{"n_layer": 9, "d_model": 640, "n_head": 15, "n_kv_head": 15, "head_dim": 64, "d_mlp": 2560, "vocab_size": 27886, "activation": "squared_relu", "norm": "rmsnorm", "norm_place": "pre", "norm_eps": 1e-06, "positions": "rope", "rope_base": 10000.0, "rope_fraction": 0.75, "qk_norm": true, "attn_scale": 0.125, "bias": "none", "tie_embeddings": false, "parallel_block": false, "extras": ["some layers without positions", "some layers without attention", "local attention windows", "gated attention", "exclusive self-attention", "capped logits"], "init": "normal", "init_std_qkv": 0.0272, "init_std_o": 0.00642, "init_std_up": 0.0272, "init_std_down": 0.00642, "optimizer": "adamw", "lr": 0.000491, "beta1": 0.9, "beta2": 0.99, "weight_decay": 0.28, "lr_head": 0.00319, "grad_clip": 1.0, "warmup_steps": 314, "schedule": "cos", "final_lr_fraction": 0.1, "batch_tokens": [32768, 65536, 98304], "seq_len": 2048, "doc_mask": true, "train_tokens": 575400000, "steps": 9100, "dataset": "wikipedia_en"}
Each number is 128 + 24 x the weight over its row's rms, rounded and kept within 0 to 255. Layers, rows and columns count from 0. The size above them is the row's rms in percent of the matrix's.

# layer 5 attention value, 960x640, rms 0.0376, rows 41-63, columns 0-127
size [ 85 116  77  85  90  87  92 110  95  86  83  94  87  92  91  92  91 188 112 100  82  84  80]
[[103  64 137 128 126 179 127 115 108 142  88 124 130 104 148 134 138  99 130 125 104 150 148 122 162 145 128 154 107 120 143 107 140 115 143 147  89 126  79 131 144 135 158 103 100  78 148 100  96 126 129 151  86 159  80  97  70  88 127 143 130 173 128  81 103 107 150 167 143 124 136 143 151 147 118 100 135 134 108 166 120 140 138 170 133  97 129 109 153 153 155 119 128 123 116 135 131  71 146 161 153 178 109 127 137 149 110 133  82 158 162  92 115 134 141 137 138 122 145 160 121 126 162  97 154 160 140 145]
 [123  92 102 114 109 137 129 148 108 149 160 113 103 130  92 100 102 113 130  92 143 142 141 189 162 132 169  99 121 109 129  66 108 156 166 130 132 149 100 138 136  82 151  87 148 124 110 125 115 113 144 117 150  92 153 107 116 125 119 125 112  83 114 110 142 111 142 146 136 152 153 106 100 130 135  78 128 117 118 108 161 131 113 144 143 119 110 114  99 115  93 110  80 173 127 148 132 152 126 126 151  66 131 146 138 144 119 117  98 126 131 113  77 114 195 120 163 145 105 131 168 137 141 154 123  60  98 126]
 [140 118 100 113 137 136 158 146 149 131 150 143 109 161 148  87 141 163 164 132 149 126 133 144 138 103 151  77 173 142 177 125  91 109 117 131 122 149 162 163 124 158 168 121 132 119 111 120 151 122 128 133 131 100 109 100 128 135 127  96 102 153 139 121 147 114 159  91 115 136 127 114 118 141 130 132 138 141 161 105 113 143 131 127 158  48  99 127 107 126  97 145 157 150  94 129 158 134  95 168 122 147 156 150 123  93 135 127 131 148 132 113 134 167 121  96 107 100 133 169 153 171 126 170 107 123 115 140]
 [ 90 137 114 104 112 114 183 118 123 126 144 149 112 154  90 120 104 143 141 109 127 141 169 146 119 130 115 161 116 166 113 105  94 182 113 124 115 131 117 116 141 125 137 140 148 133  98 107 114 114 104 109 110  72 125 110  92 133 127 140 145  86 116 128 129 122  82 110  88 133 107 113 128  95 120  95 175 104 143 109 127 113 143 143 133 134 138 116 104 133 115 134 103 131  96 103 104 135 147  96 124 131 118 146 100 159 119 129 134  94 171 174 155 158 124 135 124 124 152 111 111 112 112 111 107 127 131 141]
 [115 132 129  70 146 112 142 115 152 156 165 122 140 116 162 137 144 102 112 142 130 131  99 121 121 128  88 159 111 118 116 132  65 153 132 148 124 116 130  79 129 129 145 154 149  96 105 136 106 125 124  95  86 116 115 125 125 159 157  92 151 167 124 178  88 159 138 158 114 115 132 160 110 177 117 126 127 123 154 186 158 145 136 125 117 128  71 139 112 102 149 115 135 153 116 118 139  90 106 148  99  76 120 148 134  94 138 131 118 122 158 127 155 141 146 129 105 173 130 130 184  84 138 116 143 105 148 124]
 [100 119 116 142 139 103 130 127 125 110 107 190 121 113 141 142 140 101 124 148 130 135 109 129 109  93 119 156 116 132 136 112 139 100  84 139 150 152 123 163 142 123 156 157 126 112 107 166 137 109 124 102 150 155 127 122 161 145  88 142 124 117 142 129  86 150 143 134 110  89  96 165 101 166 137 145 134 109 131 104  87 121 158 153  96 111 142  80 164 122  61 154 105  94 174 172  73  93 153 140 124 129 135 136 139  92 140 112  96 138 143  98 152 122 176 136 141 146 141 113 131 147 115  81 165 194 151  83]
 [ 86 113 108 131 104 113 123 136 152 111 100 110 127 101 141 103 100 109 134 147 125 124 132 139 159 121 100 111 127 141  93  80 131 134 128 160 111 135 158 135 129 144 100 145 174 156 126  93 122 146 112  91 137 158 158 119  79 111  97  97 136 125  84 142  66 109 149  76 137 130 120 154 106 146 129 152 100 158 100 172 140 141 129 138 110 128 105 152 184  87 128 118 135 146 155 133 143 179 152 180 175 111 169 127 182  90 109 119 150 128 137 118 108 128 110 104 140 125 125 181 128 100  93 113 117 155 137 112]
 [118 118  94 129 148 136 119  99 135 130 129 128 146 128 123 114 119 157 127 109 129 155 113 145 117 110 113 255  88 123 130 103 105 144 120  94 166 168 173 146 152 157 118 144 119 129 132 136 146 139 113 132 111 124  98 143 122  83 134 120 120 127 126 114 100 134 140 148  86 147 147 135 130 142 123 173 124 108 110 132 107  72 143 157 149 132 140  59 109 125 177 137 112 110 178 127 151 155 168 122 131 119 176 142 161 160 121 120 132 107 137 167 154  59 118 161 119 142 113 115 130  87 125 113 151 123 154 117]
 [119 166  88 157 116 105 161 132 113  95 132 138 158 126 113 129 174 181 110 129 179 153 144 107 152 124  85 149 131 116 129 145 213  77 131  83 118 127 123 162 120 135 126 126 100 152 113 150 150 138 132 157  77 102 141 102 136 125 114 100 125 118 125  84 117 109 142 119 134 143 110 109 141 138 119 107 138 131 126 189 126 130 141 123 184  78 182 130 136 151 111 123 153 109  91  73 120  96 103 156  91 120 120 134 121 149  93 147 129 127 111 129 132 142 119 139 128 133 138 118 120 111 167 114  98 102 109 149]
 [170 138 117 132 112 134 122 120 128 196 179 118 110 152 136 130 153 117  98 141 209 117 170 115 148 112 171  98 132 121 149 142 129 171 134 108 118 109  91 125 120 113 157 101 117  72 148 154 132 110 115  78  90 129  86 121 124  99 127 141 114 157  91 113 136 167 144  88 114 129 133 108 135 136 153  98 113 153 130 104 117 112  92 147 107 130 161 124 118 122 155 137 139  90 159 144  66 106 124  85 149 141 132 118 164 111 131 115 117 162 128 111 100 131 168 134 123 102 132 100 158 162 158 117 126 122 120 168]
 [136 113 130  73 141 121 144 135 146 109 133 109 124 156 107 132 173 151  98 120 144 117 147 141 115 117 127 153  97 137 132  75 131 149 151 176 124 118 119 142 162 176 133 101 112 127  85 105 106 141 142  97 153  76 139 147 130 117 118 152 134 120 175 147 129 140  88 130 121 102 132 195 150 103 103 100 118 141 164 141  86 108 136  94 117 135 158 124 132 140  69 129 109  74 107 121 115 154 125 174 121 124 142 109 137 121 151 129 157 118 170 148 154 105 158 109 133 151 151 124  84  91 125  97 126 133 133 107]
 [115  92 106 106  98 102 120 123 121 123 108 151 124 153 138 117 122  64 125 114 149 115 113 117 152 154 118 137 144  95  59 136  81 163 137 119 117 121 199  84 124 128 137 183 162  87 139 109 115 111 130 108  99 108 135 131  86  92 104 139 186 122 126  96 137  90 149 157 124 141 138 121 123 128 122 133 130 166 129  98 138 129 126 124 140 166 142 135 107 121 115 105 151 113 136 125  85  86 142 126 120 138 135 116 177 127 125 102 100 135  94 150  88 107 155  89 134 126 179 165 154  71 148 106 145 153 119 181]
 [143 140 159  57  85 120 133  94 125  83  52 109  83 146 109 147 177 109 131 110 131  85  87 139 126 103 148  81 154 149 115 142 120 147 125 147 159 101 140 124 113 128 113 179 164 109 130  94 119 139 110 130 159 132  65 126 150 153 131 138 114  79 142 176 130 139 141 143 162 139 128 169 133 148 158 135 114 141 138 118 128 121 107 129 152 138 122 118 146 150 125 123 146 167 125 144  98  86 115  78  99 113 115  91 133 108 141 130 153 155 118 144 136 124 157 117 152 115 135 116 130  89 109 140 117 163  90 120]
 [135 108 140 171 126 134 141  99  89 113 107 142 150 112 149 109 114 108 155 129 100 106  66 130 128 118 143 158 116 128 166 118  96 105 142 192 120 128  91 133 146 122  94 123 131 115 150 130 158 171 148 125 176 127 103 146 137 138 173 128 122 146 121  88 102 134 133 112 142 124 138 143 116 127 152 139 134 129 121  64 105 104 156 100 101  97 134 139 126 124  80 129 131  90 151 152 133  93 125 142 147 113  93 147 154 131 151 123 165 133 143 119 180 125 113 176 111 130 136 161 150 191 133 104 114 131 122 184]
 [123 109 146 145 127  77 119 119 133  89 143 132 149 143  83 154 119 109 140 157 119 110 141 123 107 146 113  70 150 136 134 141 136 123 148 136 124 145 200 122 101 137 132 157  47 126 141  85 137 126 135 144 109 128  99 123 138 132 115 164  88  75 147 167  96 123 118 153 152 114 125  74  99 130 129 153 119 142 151 151  92 136 145 111 147 141 158 117 141 149 101 107 148 113 103 159 160 139 103 137 163 117 125 106 150 126 117 129 101 107 116 144 137  83 112  93 142 130 146 127 132 179 129 112 126 124 118 160]
 [132 111 107  84  94 125 160 139 104 165 105  93 126 126 122 171 162 136 128 161 160  78 138 138 124 163 149  80 161 114 107 120 113 166 145 162 108 164 108 105 132  99 166 135 163 114 120 123 144 151 104 141 138  95 161 138 157 166 109 151 125 153 136 138 149 138  87  73 146 142 127 144 145 160 131 171 116 134 118 128 148 131 114  74 112 118 157 127 132 169  84 121 122 123  83 100 129  93 113 177 123 176 138  50 145 137 124 145 121 134 116 145 154 113 125  98 165 170 140 144  98 101 141 103 118 137 141 141]
 [136 185 142 127 126 102 146 161 145 123 130 126 121 128 136  92 118 125 130 154 167 178 163  89 143 149 112 114 143 140 145 109 121 122 151 124 160 107  83 138  95 148 125 117 121 162 158 136 143 135 125 138 160 101 168  95 181  97 144 119 103 163 123 124 153 127 125 132 112 163 126  99 116 111 146 158 157 105 170  63 116 133 117 140 153 158 105  93 132 136 124 161 107 115 155 144 137 169 143 134 120 128 110 121  74 138 135 139 131 109 136  86  96 136 107 107 128 150 147 152 120  97 103 130 105 146 146 161]
 [155 105 117 115 128 105  96 130 104 129 150 134 151  99 128 139 148 140 155 137 142 109 157 116 127 114 157  73 137 100  92 112 145 120 170 132 102 130 120 159 139 138 170 120 107 146 117 138 135 123  84 143 116 122 177 155 106 151  99 134  95 133 102 116 137 128 132 147 166 131  85 120 152 125 109 102 109 148 120 123 108 114 108 102 132 112 103 166  91 139 115 146  88  96 172 145 104 142 105 139 162 142 152 120 112 143 156 172 118 115 138 110 134 141 119 136 167 155 114 113 139 137  97  98  94 128  76 140]
 [162 150  81 144 114 146 156 147 120 118 120  91 135 149 156 133 132  71 125 123 117  69  99 157 156 132 109  78  95 157 120 141 119 116 156 134 129 144 136 158 165 103 129 161  94 107  91 103 113 120 157 166  99  87 144 146  91 137 129 127  97 186 149 170 114 131  56 105 157 148 124 116 147 130 146 148 141  99 102 137 131 127 148 141 132 173 132 108 138 135 118  82 133 117 177 134 136 184  99 126 126  96 158 175 157 117 140 111 128 131 155 146 174 137  85 135 147 161  95 135 137  97 109 131 157 106 107 114]
 [124 114 143  89 105 132 155 147 136 144 136 185 113 116 154 121 175 131  89  99 113 165 180 113 154 108 130 133 148 162 138 164 140 117 124  63 149 111 131 143 143 112  72  76 124 117 143 188 144 133 136 138 140 136  90 121  91 115 149 148 110  85 147 109 109 154  69 115 137 142 134 125 138 110 123 147 121 109 110 148 122 112 149 134  93 155 143 142 147  84 103 143 146 135 150 114  91 112 144 136 101  85 158 125 137 114 118 126 110  78 143 155 111 106 116 132 158 131 141 123 100 119 117 139 143 119 130 115]
 [135 149 152 101  99 113 125 166 130 160 110 131 125 111 146 103 132 136 129 162 167 123 145 143 105 178 115 139 146 156 104 123 173 130 142 107 127 147 108  98 111 161 143 105 171 176 162  94 100 148 130 149 164 145 107  84 186 124 137 130 134 110 103 107 130  99 118 127  89 169 106 164 132 119 140 157 104 150 140 133 121  77 120 111  73 123  90 144 125 127 136 151 150 136 120 130 133 145 107 155 129 147 126 139  99  92 152 147 159 101 121 178 150  80 107 153 146 117 127 172 136  95 122 165 100 129 125 163]
 [131 137 133 117  84 119 133 127 128 128 196 138 118 161  83 131 155 161 136  84 109 107 162 126 130 120 124 109 159 116  84 133 130 183 118 116 101 118 130 142 159 122 164 136 101 113  74 134 137 109 124 122 136  84 117 131 121 141 138 136  98 128 150 107 164 164 124 117 148 159 120 116 129  90  89  96 118 135 128 106 133 151 102 100 115  86 145 151  79 148 135 105 133 140 121 138 148 178 119 147 121 156 100 122  87 147  95 128  94 117 141 132 120 164 109 129 131 103 159  68  82 127 164 131  90 115 108 129]
 [108 106 137 145 130  99 139  82 116  87 141  96 129 178 135  66 112 125 123 143 159 153 139 146  70  99 127 112 148 117 135 138 113 108  99 165 131 156 102 159 102 143 152 145 139 154  64  99 112 162 149 137  96 154 116 142 102 137 150 140 157  74 147 133  89 124 151  93  78 113 132 116  74 143 175 149 162 109 166 111  77 129 119 137 154 117 150 171 132 106  89 142 130  68 110 124 101 105 136 103 148 151 103 109 114 165 119 152 136 137 154 115 199 113 156 146 130 130 141 117 136 146 128  92 128 131 140 158]]
# layer 5 attention output (transposed), 960x640, rms 0.0339, rows 41-63, columns 0-127
size [ 88 129  89  80  91  89  93 124  95  89  87  91  89  95  93  98  94  80 120 101  86  87  83]
[[ 67  94 110 105  75 120 118 143 115 106 137 124 115  83 139 161 110 135 141 162 138 142 135 129 133 119 141 104 126 108 154 151 119 129 130 148 101 104 112 142 102 135 183 127 147 125  93 129 115 100 156 127  90 139 110  92 109 117 104 152 157 129 131 136 116 138 126 119 155 107 139 131  48 105 113 139 114 168 114 119  98 180 148 158 131 128 129 111 142 128 100 123 165 120 121 124 149 161 103 113 113 132 139 141 161 132 126  96 121 114 131 110 112 134 103 129 128 115 155 125  84 119  82  97 130  85 158 160]
 [ 78 105 107 144 141 110 119 116 104 170 157  99  96 125 129 158 158 129 169 136  94 137 112 159 124 140  88 202 138 139 128 122  82 160  91 138 155 184 112 127 121 110 170 108 138 102  95 130  98 119 119 127 113 147 143 138 129 155 137 135 160 120 109 131 119 151 169 115  39 106 144 140 122 108 139 141 154  90 122 109 136 163 102 139  93 105 153 127 146 114 120 114  95 147 167 122 127 115 107 106 178 146 119 116 106 124  74 183 169 151 139 125 114 159 126  94 126 122 136  96 108  92 147 143 112 154 131 125]
 [184 117 142 148 131 108 102 102 125 162 117  98 128 178 152 142  95 105 174 133 106 104 189 126 123 121 137 121 134 100 105 140 100 102 111 105 163 158 149 158 129 117 147 120 122 120 160 132 100 109 124 157 131 116 120 121 140 109 192 122 112 143 123 166 144 118 153 125 200 133 145 132 149 131 164 140 160 164 131 120 144 207 124 137 155 138 135 162 151 136 112 122 146 121  84 154 115 125  72 163 178 139 144  88 131 134 126 149 150  91 157  63 141 117 102 153 106 119 146 115 137  99 128 147 138 164 126 128]
 [125 136 119 137  85 130  93 124 145 113 142 126 112 183  97 153 116 130 161 121 143  95 132 127 145 117 123 166 114 159 127 133 117 138 133 131 100 144 133 150 147 123  91 122 119 136 144 125 114  77 146 166 133 124 120 122 129 113 107 124 159 116 107 149 134 121 106 168   4 126 102 128 127 115 140 153 151  74 112 142 128 146 148 134 143 142 148 131 116 119 129 158 149 131 189 113  81 112 111 128 127 137 117 122 138  95 136 129 120 140 123 189 139 138 128  95 141 117 132 116 119 118 145 102 130 194 119 136]
 [104 167 104 115 164 148 116 143 142 125 129  98  83  62 152 152 132 111 136 136 160 160 113 145 124 138 142 133 132 127 116  86 138  95 122 125  86 142 164 116 104 147 126 128 123 149 155 164 170 158 130 125  90 122 123 138 166 131  52 153 136 140 119  86 109 130 125  86 147 129  93 100 159 150 102 156 151 137 127  99 132 117 131 125 133  84 127 129 116 132 136 136 121 120  74 100 135 101 126  91 157 151 127 144 119 138 120 108 156 137 111 156 135 111 127 142 120 139 128 139 147 122 150 122 122 185 146 131]
 [147 111  83 132 129 104 126 122 166 109 125 138 153 128 137 125 115 117 117 125 134 140 127 140 132 124 142 124 132 122 126 167  97 113 154 108 132 116 141 154 114 100  98 136 135 141  95 157 141 159 155 106 146 102 152 176 137 124  97 131 100 128  99 134 133 136 110 161 113 152 130 129  83 110 153 142  85 118 164  95 140  75 187  76 116 138 119 119 131 118 137 160 107 125 138 162 107 153  87 123 144 140 124 127 166 121 198 113 159 112 119 126 110 116 114 155 145  99 133 134 175 168 145 125 124 132 121 153]
 [140 134 108 180 130 130 151 146 163 142 118 121 146 102 134 174 148 113 146 129 117 126 115 115 133 134  87 141 135 154 132 117 142 123 137 123 128 145 153 147 135 161  97  89  90 110 122  98 126 134 131 104 152 123 123 172 154 140 126 105 171 130 179 134 130 116 134 104 127 177 126 151 153 110 152 146 143 154 131 151 103 227 100 132 109 130 130 116 137 141 133 114 111 137  80  98 161 107 211 134 153 133 140 135 121 116 138 105 125 111 128  78 126 127 113 144 112 121 126 118 168 120 131 134 147 113 113  94]
 [149 117 155 112 134 152  63 137 169 115  91 129 146 107 118  91 136 103  67 105 133  94 164 114 113 150 134 103 128  79 105 141 118 135 112 108 146 110 137 108 155 101  94 146 132  84  92  81 150 113 152 137 118 128  98 165 120 135 111 138 112 124 136 108 122 112 120  81 128 120 136 136 127 123 121 124 136  98 144 121 118 133 171 140 133 152 112 182 129  97 125 132 125 133  81 158 125 164 107 113 124 124 119  93 119 100 157 113 152 159 150 141 115 119 133 120 156  74 116 132 144 134 110 137 118 110 181 144]
 [131 125 111 143  79 122 107 114 138 166 120 134 143 100  97 192 145 143  78  98 127  71 114 115 148 129  87 138 134 129 148 112 134 131 125 142 130 127 114 131 142 134 176 124 115 157 126 144 129 142 146 132 128 148 107 131 110 112 140 145 120 111 158 130 104 102 122 144 189 155 131 102   9 123 127 132 136 166 114 118 161 197 169 151 138 124 127  93 135 109 114 120 137 155 154 131 169 113 161 158 142 157 118 124 132 123 111 125  95 149 159 123 155 117 135 113 151 122 117 160 157 138 140 144 141 101 122 131]
 [ 96 130 149 117 140 130 147 120  98 125 151 106 107 152 133 129 128 136 112 144 152 107 131 162 106 123 117 140 142 120  99 112 154 110 135 117 166 108 105 125 121 141 191 107 114 114 131 153 135 137 133 142 144 141 123 153 137 119 102 123 110 111 150 133 119 186 124 120 123 137 166 143 157 108 123 124  87 144 122 138  97 255 139 110 123 152 116 145 111 136 149 131 116 111 143 134  74 112 101 124 110 128 138 139  80 108 127  65 114 150 125  91 108 131 115 166 143  89 111 145 131 119 118 127 122 137 132 119]
 [151 120 128 128 139 133 147 127 159 133 131 143 152  97 136 151 134 124 115 119 152 175 155 109 108 100 144 121 130 117 138 140 163 138 126 161 118 111 122 105 153 110 111 112 119 143 145 123 132 112 167 103 118  94 163 123 130 134 155 143 172 110 135 114 117 115  88 165 173 135 139 127  89 134 109 126 153 107 133 110 142 127 161 117 122 129 121 148 137 100 109 118 171 123 229 137 138 117 140 111 101 120 114  78 145 144 138 139 124 183 153 138 131 134 139 101 135 148 133 110 139 125 124 122 132 139  95 139]
 [107 130 134 100  85 130  81 124 158 163 149 125 120 198 112 129 126 132 153 109 170  88 118 142 117 122 126 158 125 151 123 137 133 142 133 156 130 117 151 149 130 161 127 135 122 138 147 129 116 101 168 130 136 153 115  80 140 125  87 138 183 130 115 100 104 103 138 114  44 132 102 143 196 132  94 156 104 110 114 154 107 138 106 110 129 134 149 140 124 136 130 143 119 108 207 135 110 115 124 124 112 158 144 175 180 155 127 114  77  81 118 150 168 137 139 152  99 165 136 140 120 120 140 126 161 116 145 156]
 [ 93 126 156 104 113 139 154 110 125 122 122 119 115 159 115  82 169 134 105 114 127 162 111 146 124 145 132 160 138 136  83 155 125 154 123 155 154 129 121  87 151 138 173 167 186 135 140  95 141 140 151 111 134  98 118 118 127 170 115 132 131 110 135 146 106 122 151 120  74 142 103 154 108 141  98 132 165 118 124 155 135  85 108 136 131 129 146 136 143 131 114 118 112 128 126 117  69 103 120 100  77  92 109 131 139 128 136 144 136  92 125 157 104 153 154 135 148 109 109 116 130 117 117 157  99 147 123 120]
 [116 125 129 116  78 116 144 116 124 146 137 135 148  76 148 105 106 116  95 134 123 194 129 143 121 142 140 150 113 124 126 149  96 129 135 154 134 134 128 184 106 103 150 103 165 115 120 116 115  81 128 155 119 126 111 144 147 133 125 146 148 151  70 133 138 156 136 136  99 141 161 110 145 129 108 127 101 152 134 131 128 159 124 109 102 113  94 144 137 142 102 126 149 133  96 117 128 156  68  83 129 108 149 128 117 142 132 150 149 136 120  90 127 152 116 161 124 150 145 148  70 133 131 121 116 112 151 119]
 [159 139 125 126 154 145 142 113  96 110 106 128 143 180 134 169 111 113 124 135 130  96 126 126 134 141 134 156  91 141 143 140 104 113 130 135 131 131 123 150 166 116 187 157  95 125 114 106 116 105 120 147  92 128  86  95 116 132  98  91 156 144  92 156 136  99 141 114 153 131 111  87 126 153 154 128 140 125 137 122 154 100 127 160 143 133 132 125 144 120 139 111 140 130 154 137  90 191 110 145 117 119 103  87 192 120 125 172 136 120 130 169 145 100 146 118 117 158 125 133 114 144 110 125 132 160 128  69]
 [ 95 129 142  89 133 104 159 143  97 104 138 102 118 109 113 162 134 143 114  97 140 127 148 114 131 151 131 164 132 116 154 116 153 151 131 138 114 144  87  95 125 155 131 130 122 169 128 122 153 126 121  97 121 135 156 158 128 113 140 145 145  97  99 151 102 112 156 148 159 131 155 131 134 117  98 109 157 125 131 111 150 116 110  85 111 116 110 119 111 145 122 144 128 151 178 153 130 113 215 147 101 122 101 140 127 161 102 123  86 130 132 160 139 149 145 129 134 152 137 123 188 121 117 126 125  66 101 132]
 [117 105 111 142 126 124 153 159 124 128 131 122 157 160 117 104 116 105 166 117 124 128 123 169 117 142 103 125 126 148 131 131 155 134 133 102 139 135 109  96 146 129  81 129  97 134 137 134 118 141 104 140  99 119 167 182 132 140 155 130 122 116 133 139 132 122 123 128 195 156 138 127 205 147 146  90 121 107 123 141 137 157 159 157 139 139 130 131 124 139 128 143 122 137 149 138 152  85 105 163  97 125  88 115  78 162 134 129 100 178 130 142 146 130 114 110 137 135 126  89 200  93 125 122 126 172 119 147]
 [154 148 165 114 131 107 132 108  90 162 133 135 141  77 110 131 109 120 140 170 147  92 133 129 118 140  92 103 140  97 116 116 116 148 162 144 130 118  66 156 115 118 168 124 100 141 134 125  94 143 104 141 128 115 141 139  96 123 138 118  99 128 116 173 141 110 123 135 196 123 111 115 173 119 144 142 128 123 138 135 110 127 113 118 137 120 144 128 124 109 125 125 117 103 174 117  60 141  86 131 198 108 134 147  87 129 124 186 142  82 131 114 136 113 142 142 104 139 121 133 131 103 114 131 124 141 101 140]
 [119 115 103 141 121 153 145 184 157 107 134 143 143  79 165 146 125 128  94 107 124 139 128 108 139 131 138  71 144 124 134 131 112 105 147 170  94  98 162 184  98 109 107 177 120 145  97 127 139 115 156 103 129 108 139 104 119 127 122 123 125 124 124 127 156 119 140 134 246  97 116 125 118 119 103 135 107 149 108 135 116  78 142  79 119 148 109 142 104 146 147  76 106 111 166 113 120 104 119 138 118 109 111 175 153 162 134  97 109 149 104 114 105 126  97 152 166 130 113 147 125 175 135 125 146 128 129  92]
 [126 114 104 121 129 147 160 143 155 140 130 122 177 100 127 165  95 147 103  97 117 131 129  99 142 125 160  84 126 139 125 143 138 134 167 108  92 124 154 144 148 105 108 124  99 114 159 144 140 104 146 131 154 121 122 144 102 148 178 104 101 123 159 102 135 128 116 152 214 106 122 138 106 141 185 124 139 152  94 105 109  98 130 127 144 123 117 146 115 126 104 140 117 125 152 118 111 130 150 110 116 125 121 133 166 129 149 114 132 142 126 128 144  97 138 139 146 136 105 167 108 151 126 125 134 138 150 107]
 [137 170 137 109 148 131 133  90 151 121 123 109 133   9 113  84  79 140 113  98 128  91 171 117 143 119 127 127 134 144 141 122 150  79 100 100 125 142 143 123 143 143  69 106 119 146 149 137 147 117 145 151 183 101 127 143 165 135 146 131 131 126 150 142 135 137 136 114 223 142 150 145 116 129 158  92 111 132 164 122 135 117 148 160 131 136  70 109 131 118 115 144 104 146  92 184 135 113 140 130 110 149 120 117 145 113 133 107 115  80 117  88 145 166 150 145 127 128 166 105 160 122 102 109 124 130 112  99]
 [122 120 144 133 132 125 135 139  92 110 118  96 131 160 157 121 128 153 140 126 149 139 116 153 136  77 146 140 121  95 105 148 129 128 109 135 133 123 108 150 126 133 189 149 124 137 120 139 132  89 122 128 140 114 141  92 145 115 103 124 145 139 109 128 122 163 123 156 213  91 151 127 123 120 117 122 133 137 131 141 115 128 109 127 122 147 147 114 141 114 137 131 153 113 189  84  98 122 140 160 105 114 114 121  92 129 124 189 115 102 135 246 140 105 117 117 120 127 117 115  83 117 138 141 145 131 149 126]
 [141 130 160 128 116 111 133 128 167 130 120 139 144 169 138 129 130 108 146 132 141 129 122 164 100 152  93 109 154 137 118 139 124 130 137 169 152 145 119 184 114 103 125 132 151 106 120 113 121 111 114 166  88 106 106 169 143 153  82 126 155 106 125 142 142 108 139 123  93 191  96 133 114 113 137 134  72 126 115 116  96 170 144 122 104 119 118 141 118 129 115 116  99  97 108 113 158  94  86 118 127 131 131  91 143 119 123 133  89 160 124 116 100 148 108 140 136 136 164 171 178 112 124  98 101 157  93 127]]
# layer 5 attention query, 960x640, rms 0.0374, rows 64-67, columns 0-127
size [ 88  74  89  87]
[[125 150 104 128 101 143  90 123 144 101 145 101 136 144  96 139 149 139 131 132 139 113 129 154 133 140 120 162 147  69 157 122 188 145  95 124 145 130 122 118  85 152 113 107 161 152  99 101  94 128 106 148  95 137 123 139 169 150 105 154  97 122 130  81 161  88 147 150 122 144 137 123 110  64  79 136 135 126 119 138 159 128 145  93 117 108 150 137 122  99 133 125 104 127 163  81  65 120 116 138 111 122 123  92 105 135 146 172 104 142  81 108 133 102 158 116 141 145 105 138 115 113 150 155 164 148 105 122]
 [128 123 154 130 162 117 135 137 124 116 148 140 135  93 167  64 111 140 116 129 131 107 141  98 138 112 134 118 130 119 144 141  96 100 156 131 137 114 129 129 169 129 117 152 124 131 105 138 127 114 129 116 112 126 163 133 112 145 173 137 141 152  88 107 113 144 111 100 135 118 133 137 153 154 138 141 101 149 105 163 115 127 153 141 123 139 105  95 113 132 114 117 144 106 105 137 141 106 152 140 110  99 143 130 167 140  81 127 144  98 159 156  97 106  88 119 124 110 120  97 113 125 120 158 118  99 132 124]
 [145 160 148 103  76 141  96 108 121 107 106 104 129 138 102 155 118 105  91 116 108 134 103 155 129 117 135 154 163 129 155 113 135 201 113 108 124 130 114 116 120 144 168  97 146 138 162  91 125 152 114 148 114 116 128 137 102 138 113 142 167 133 136 166  98  71 154 133 135 123 146 133 129 120 156 180 140 122 148 113 141 104 107 104 140 120 161 130 109 102 126  97 127 129 121 105 124 153  97 105 115 172 141  86  76 121 120 120 107 119 119  93  80  79 177 129 134 180 142 115  83 134 160 126 112 140 110 103]
 [139 110 162 127 116  99  98 115 127  66 118 159 143 142  98 115  88 142 128 112 122 130  89 144 133 166 104 144 127 141 104 112  75 155  89 126 141 110 113  89 117 119 146 120 130 123 130 109 116 144 118 137 145 140 152 127 122  90 156 142 156 159 160 130 115 150 171  97 111 158 126 105 142 134 112 137 146 131 110 108 187 137 130 137 129 114 134 108 141 105 161 139 126 144 114 122 144 157 104  91 129 132 112 119  68 115 157 141 152 117 125 113 117  92 125 130 127  98 104 123 136 175 109 155 141 119  88 119]]
# layer 5 attention key, 960x640, rms 0.0366, rows 64-67, columns 0-127
size [ 82  91  84  83]
[[162 128 134 131 166 131  82 136  92 120 126 121 155 167 153 118 110  83 130  83 116 107 115 133 132 151 117  89 139 153 131  96 121 180 131 129 140 196 138 115 136 100 125 135 105  87  95 132 142 113 131 100 142 141 112 126 114 150 137 113 122 113 105  88 143 172  82 136 129 146  90 101 145 132 148 111 136  90 122 150 153 133 141 178 124  77 127 140 116 113 146  91 138 131 130 128 175 126 129  98 151 137 136 140 141  98 142 109 108 137 133 121 123 115 122 147 139 120 120 150 183 163  68 127 111 101 115 159]
 [125 170 112  70 140  92 144 127 133 123 109 164  70 130 141 152 122 138 106 135 133 133 115 133 122  79 153 153 110 129 135 139 109  98 125 139 135 115  99 116  67 140 134 129 152 126 107 136 109 121 160 153 140 133 111 113 131 106  87  88 138 108 150 136 102 126 129 128 108 116 124 137  87 130 141 158 124 132  79  70  80 124 133 100 138 135 140  94 168 125 117  99 110 108 110 145 144 127  76 164  91 144  99 153 101 155 149 135 145  79 165 111 103 111 123 103 131  99 120 125 114 119 147 147 161 164  97  58]
 [157 141 191 107 162 131  86 130 112 124 158 142 148 127 144 150 139 105 145 114 117  92 163 172 151 139 138  55 125 107 102 119 100 151 129 110 116 135 153 122 154 102 162 145  88 120 110 136 166 146  94 136 120 174  68 151 161 114 130 151 155 149  89  91 126 121 129  90 124 132 118 134 144 117 157 157 158 112 123 132 146 136 142 148 132 114 150 123 131 146 109 103 111 127 136 123 139 148 145  88 164 113 159 130 103  85 123 161 134 149 153  77 142 141 130 144 129 154 169 135 158 143 113 122 129 121 141 144]
 [ 99 151 103  84 110 120 147 134 143 114 117  86 116 158 154 123 128  85 115  82 109 137 127 136 127 138 119  67 119 137 133 106 155 145 143 141 125 130 123  95 109 145 162  93 145 145 188 146 138 116 118 171 181 120  89 106 151 138 119  99 116 132 153 127 159 104 112 134 129 170 148 111 153  94 133 127 145 148 173 106 163 127 139 155 114 159 124 121  84 157 139 132 156  89 113 102 124 143 163 132 108 143 179  81 142 151 145 135 116 136 140 106 115 123 154 100 152 136 136  80 140 123 133 108  80 125 118 186]]